Each number is 500 + 40 x the weight over its row's rms, rounded and kept within 0 to 999. Layers, rows and columns count from 0. Numbers have three digits each. The size before them is the row's rms in percent of the matrix's.

# layer 2 attention key, 384x192, rms 0.11, rows 282-383, columns 48-95
111:454423471511481480517482496478535549489443472511447417450519477560458535503499487535494449508478465502500501480583477467551544474501465513462446
114:551521504488490492459537452462523465605522452513486557480433585503473536493499473505558482565469640425510496525433617440472492518578483492564489
108:464493542508516562474421482532531483465561471490477546528585514538463521421505463444515493444505471357501495528478529501473470537584566519509476
112:471555552461444453492484434468474544537498423561500471411565504534525565482490446476605418471532586466488468483505519456502423501542494528551416
104:483516540427411480460434515530568473520485499523492498505576462494457551439571492438529425473554473481467481522513497493512488537589518502510469
101:528551506519478497495479544524478484525449502519459501417569480523530434517526479449561561483571485513438448485584445453573463514437504553529519
083:438535475466507521401528524490472575408515521475454475433508533464443521461537534576526526508562460541469591484501494508583427523505480512457481
075:426489450500502446526505470510535472523547584483580516445498482546425533506536445502491473529440470546474482493475518488514417501505534525487507
078:530518548423530496506495448532502557513456524525543525535535476516532445514538512482491495451496520579445489515479511467536466497520537485509487
087:502413502533531450550524512483490493530554517569471549472482459473523550404396466495488504487522526484530486517443487446457438596513495447509533
093:530502504489500463481511611471563465516500478513485524545541495533521592445530440502523488426510510518513487537491546472431552513512481530508474
095:501561482471461493479462466447534472476528524438494463493577520517485513535440467503532528515433457480521594504491469547495470516504549496483513
097:535583509521498447416503520498590440531527507514484421533517496525506525429544463547479507526539517513525452525520467401463501450489403462531544
098:483580498504472485496477473474512517462498545433486546508533489535430530471525486521518549487419471460441552499464454528532446546544558512486456
086:437533441524460565453524559593467526463430525573488513537512488474427447512439481497464414431514481469466485494467513513506493512589515524558429
105:546459533502462466448496479505522483462509492558504540459458452421535543454431527471481490559532513512562447526512524514461493477488488464473533
092:532571440474525470554493437446581497508599468512453464520442492490546495483527485504495530540499465471590509480459527462533472483530531451458580
131:508437501482519501553539497526470522457549511470461521563516545499455522520527480541493531527397488477570579477533468567517487474447563563460543
113:476461497537504491489518551414529524514520480477495472439528528560454521551422520535489419497409501447442556582475543520491427508458514512486420
090:487494516414486506524550433511503517455581470474496516463561501522493509501526505549539471554425589490461545468547495467490462454443463557505524
108:556583417558470450506505484526515497547507503494530492557472497488504511526458458523446493469419441481543485533448556461564456557563517442523494
124:420536520470544557526418527516563484508433473523505435503450477546510472488504556519449497472547484568467470518539419502470581441496555450514462
098:458499467491468545521456575557466495469464561541504490521513447435416552489530511508492488397433462484444478462560466515509487575545527495514520
108:486483502524509568493571508445486493460435579524505528462533384520501433473457511461489525440523499502494501587474521460523516555479498456562495
083:553521449549486496448525460518478485489461479485462522531450466502513525475423437496493458485459495483563540491414566460444424503619528476513384
114:535593437502485458471471476527539528526499458512501464484484479547508517485495472493476484505532482506491466485445476482489494493574487478510495
113:563547459512465549432562452585568534443556503508548603506536506552460470441478506551494469628481493409442439394474488497531438478521412549518468
093:527515438544482520439485528550464508525428481535511532514479478471478521464504442422488449457538489476485490477486531480477526554589499449545472
113:520514448542491484479516505457498522493549549483529565484524475445472532438477489485517538539512464440490477458481478527492445534527492592443553
099:558449552514498477503490472593483520516459531485548519602496476553554455503460446519524523477498406451428503549498462501535479502470477512508423
114:493514491524566500505521535384515540485473476524501545422447473520532491518508587454432601535508434544539483446496501491509490520556460412452544
097:539569435516492475514503535479508514513478490533486492492453419539535538492487481434470510465582436534524498502469596444462497540597495479537490
117:505424544451523526557482517432488506522507508438503462502522469514541476527533521406558560487586482549509503537527512499512572489390525538451533
106:485393547477583490521541513460402549532473504469484483494555534484573497527498455389549555466577498551522552592537519485503555468467443541459526
098:565479537489529460547536474403488485497577529438502529497499514487519524548518537544525584547475480513534509514524493498549452498435505484451586
101:467412557500463557486532519456490508477505540476536511464522520487485446562472528457540484517521503457472492492560475534523487550406510526465450
106:480341537510504539513510518480491423509538539468524520527499540449499525478522528429522549461524449469536515491544521533502485563420538560462568
113:496454543493472513436506466572500508481521541496480435512580499500466465549488498558575421473487536488391505555499470530574565465451488516521448
076:472513473511542413506537517535544440459457581495531502570479454520498466493462494445451544491538505509506503435573422495535442422512485488453480
076:576516478574468478512510405461514542498455502499447498507446527520431579420458551456519542467480504524572509494450484503573477478455554523495485
095:473512438524470493504500522590503523466552537537547475485527459530521481472452480525479425502472505546436461514509518462478530487568498452502478
095:447430562462550464509470477564586476562535537537548596554492473493527411549534555446453496429477514431509519477515445515452512442475492464434508
091:489589446487494547564530457581435561453509516528473488465466496469508531431414520482521504565477525536456461492506563453472538488499463513467502
123:463483448553506504503489534551540514536501545558526504516472427532530471535439477527440513504580445484511463482564466436523483432546477388507500
104:510577480543493499495500488542495513489469557537457513499473463531542518511453477533511555578542403486466464512538501443466532425506485479486479
090:513427505512486516463527460552609486511519526520559503514460453504527458513481496514485513535552462469503445520524451515508523438506487456485478
100:506441489503518529492552528494463467499513434491483511481541547509491502501537454534482508446509566502537566431516507498502452530501506487494444
105:431526563508507475473526500590464486550500511599557555469457428481537505465507472520525492574529517489474434522494481515442473450601445475532446
097:494502473503492532472507494520492543424525552540558501551548521511487489500492612481488475419458521547448501416452451513512489497499466514489468
098:507556524565587540611510473485477477470499505490494499465452436550499491493475523457485541484521463525468519500517465575430508473524532529525462
121:508397487523456516510521468439524484558566548468482473532553533508490444489498474486498482547494490475482483512485557544537469550474495487522413
114:521484547484461429471533489461437515467428416464519484440598474511498541435471454493526505475515591456435402519486501544555490523521502533511478
105:478542499525518484575519435457462520487482570442480450534516521478445501484395445494463499478419474531456461523562506519538520511534514491481495
111:533493457539527503523500489492528543517504532464417417470521517501500523497442352523441490489530536559474499541470456549536467466453512445476513
099:432477522475515488503466497545484518596512558542442524567520526513441532539538496545477485440455468543504512518484486482501518507494505501525549
115:579508460496524465538536444480497483466436449439455457426554521493529529434446474492515545573529524419468466474462495483510524461504454521471519
110:501551496527562554517443472523443556495482549559484470524492582537548481557525568544452483526433458527555513444523470461552518501507467455497523
103:538552563502436494467509515440493454545488503495537517491525510476461506429530485519503434535494529495505482532493554476497523531592438479517512
099:482453552520536491474541512497460501582497483546530407455485498442547502443551447561500476523506524460530507529495534525462470513559473447531473
103:403526440508523473532488578531472517477442500534424491516536523471467515462490477454477511472459481450496516514461442460504558501525496488521523
103:477559495535560438493448495487473537496464513458442519473535461563535516442465506429447484453537533532459521525481412569504451476462516480460515
098:500457583528521556466572542487526452586527516492526526500583520456487506512504560471473434532457563545483428514540476541547499475529458481456499
088:459458500521569518463517513544547451547469461455515506518473476409423524468510559512564468513545488438518484497505516495459512558567480508523509
110:582479451492566455488473520481527531443514504392457388539559455418539495467437475557461480537509507510440523501491490471605553514512470499546512
114:443552495528458444556473541521507565491449555559511493489478537503465529488463516485454517414436496538446440519449417496493533465483521479435530
103:546526450544496521504558464433522500454503474502470444479456548526481470535523489510438520540447389515578506484530556444503469446471467501505512
102:570397437512469455462624493484508483460477463467497521434593502474490550472500436529530519487522530473531444487483554455550501518476474503544511
108:510512494529495475477517537515507601514540515455520579484501475509501556524503506483480472522534493530475463445556501521585411502474523445486502
111:435528539517450464476485478493475502559436460540523493476483517436457583406538463493552473466511534465548504551473531464470483533572514489506501
100:527434505564489517463593447441499528548520471522523465492543511471501476536544571565474451498491446562511520420541552501514464503435456469529472
110:518491529514487536486483541409494530512493431456414544513548577536434545515534540504507485415473502454517541475536517474505450520498566487489544
154:559474478539514547524474556435494534491515490525432454536564522514442523518498545493517521468477438519538535400463486493535481548455532505499596
141:538493503485489535518489539446476548497500435487463519515561590536444534549527536496482501454426504506537551430503494455533466527506519569523522
090:545507461510510520549486510436449494491496517539477464509550536547449544499495544477493502493476466496567557459465460484520492561448519545515513
115:460530492519525454472555465566529464533483543526547511465429433501540452424467450498546465564547486495438437571531501526468566469514470451522479
085:515518510544539482462491457592533487488508509495514487475435445495548442460476459522532499551518481532457445560505504514467527485521453426484488
131:452516512514519457480523470577516472520499530508535488471421411513537462477480439518537473570560492491443428573533528527475544468518480451493480
049:570518544535519474477385447535547497480529446508488465458463445467541476509511475548543511542487488564538487497488501539465544532546433461481500
091:459516504470426452487587520516490445538414459532526571531508499488492486464518485469544428519487566481473519519562543504527437437520512518532433
143:494509506502472445472534455555497473519472506515546509484430418488548466437486448524540460547540505498461430570517520523482500464529450434516466
101:469480518522498549496456465558544468494580453527487531566548457496504470502431447495486556537574538499481521540478515504418464564380505506411516
082:471507556521452500446462546486455536481452439552499535446523466467486432537517548395514518493455539459512465483460474506516453493582476499507483
091:443531470524507529471491441481455532468420453511492477538474486556531458544458590512484501488446442537475447468525398530524482486436497537530524
084:509576519569548449517515529534469521471509532572504493442492507470538532483534594534466545559559504525478507539464465514570525463513444507544481
089:509473495398515527525436478504461504501517555410487486502473541520527548553536480547474453465475545479586418455453507506548430536547594489564513
104:391472504489479491496501468512552495541485525575499452512534468464527564501427466497465525474518485539456451502520444514544470587448511485511551
092:568577491456483466560457515483445531485505527429502532517480493520464471504578488462543504419454489490544510478497413531513537455554470504510421
086:529565534450525436484472570501467516473461517509451522423392516496508523444591476538541498555545511431468487550451496529544467451497485504500448
078:553536520504432537463532476487447538456501422501503486481513516432436482530523476472510474554502593431536539490505523524543463429607500492536452
083:502451445492490501492607505534513448529597506526511497496540499511501555491437510438457507489485558499502483458471473490541486515544513517554459
091:532551449558551478552569562560544514489546515437432598489437503490518428495470495409515546459515492489552562503479514554467509438428482469455488
082:497496473524549509536564562506512475537508454527498529517464466522545447479473442414476446543525500463440513538482509452494542488523517501563531
095:454485565503570565480472519490513574518460489526472492536455486539579450501523600518517516542546453541502481511548491574515566501498480505457554
094:461458531515562590453547573499545540530464528489492503509481513530502481571502499462492401481462539532510495437560561491446522536641542508453542
096:539539501489510472475516465483496584473399565511481480460491541488521502486550599561465478521446592599515424477481496519518549444569475540493425
083:486506470442475521475562503511547525510458533446434564551489561490468454477538515506497500526513458537512528494495444528497431464458508395533503
080:482441467473548534508457606559523552512506557517528512465444508542596524503519553489510451473466558555538561475459504525565533506475474516473495
075:525532537534488516440509470458450447433555498453609447468498529464480567545504556512500522437507462513488443520517398470529512450516425527486459
073:588450496534564464491494499532542460518468525583373534506531507570481452457471541528507498548534531481448500494489542507445472527487527520493529
091:507520524500374433471448514484459396432438460512483518531532486490505530479533549567570525507470563533515482526480469529540479462435436485475467
086:474517547568501438472553516517527474482515534488536482498460480499497553470570535470531620533576467510463469578552467516490481451469475487419491
079:465465422507520527490545483502516517529524492493507430607479525500537491486478562515464548548464478525510469471558480520527531497479525504513539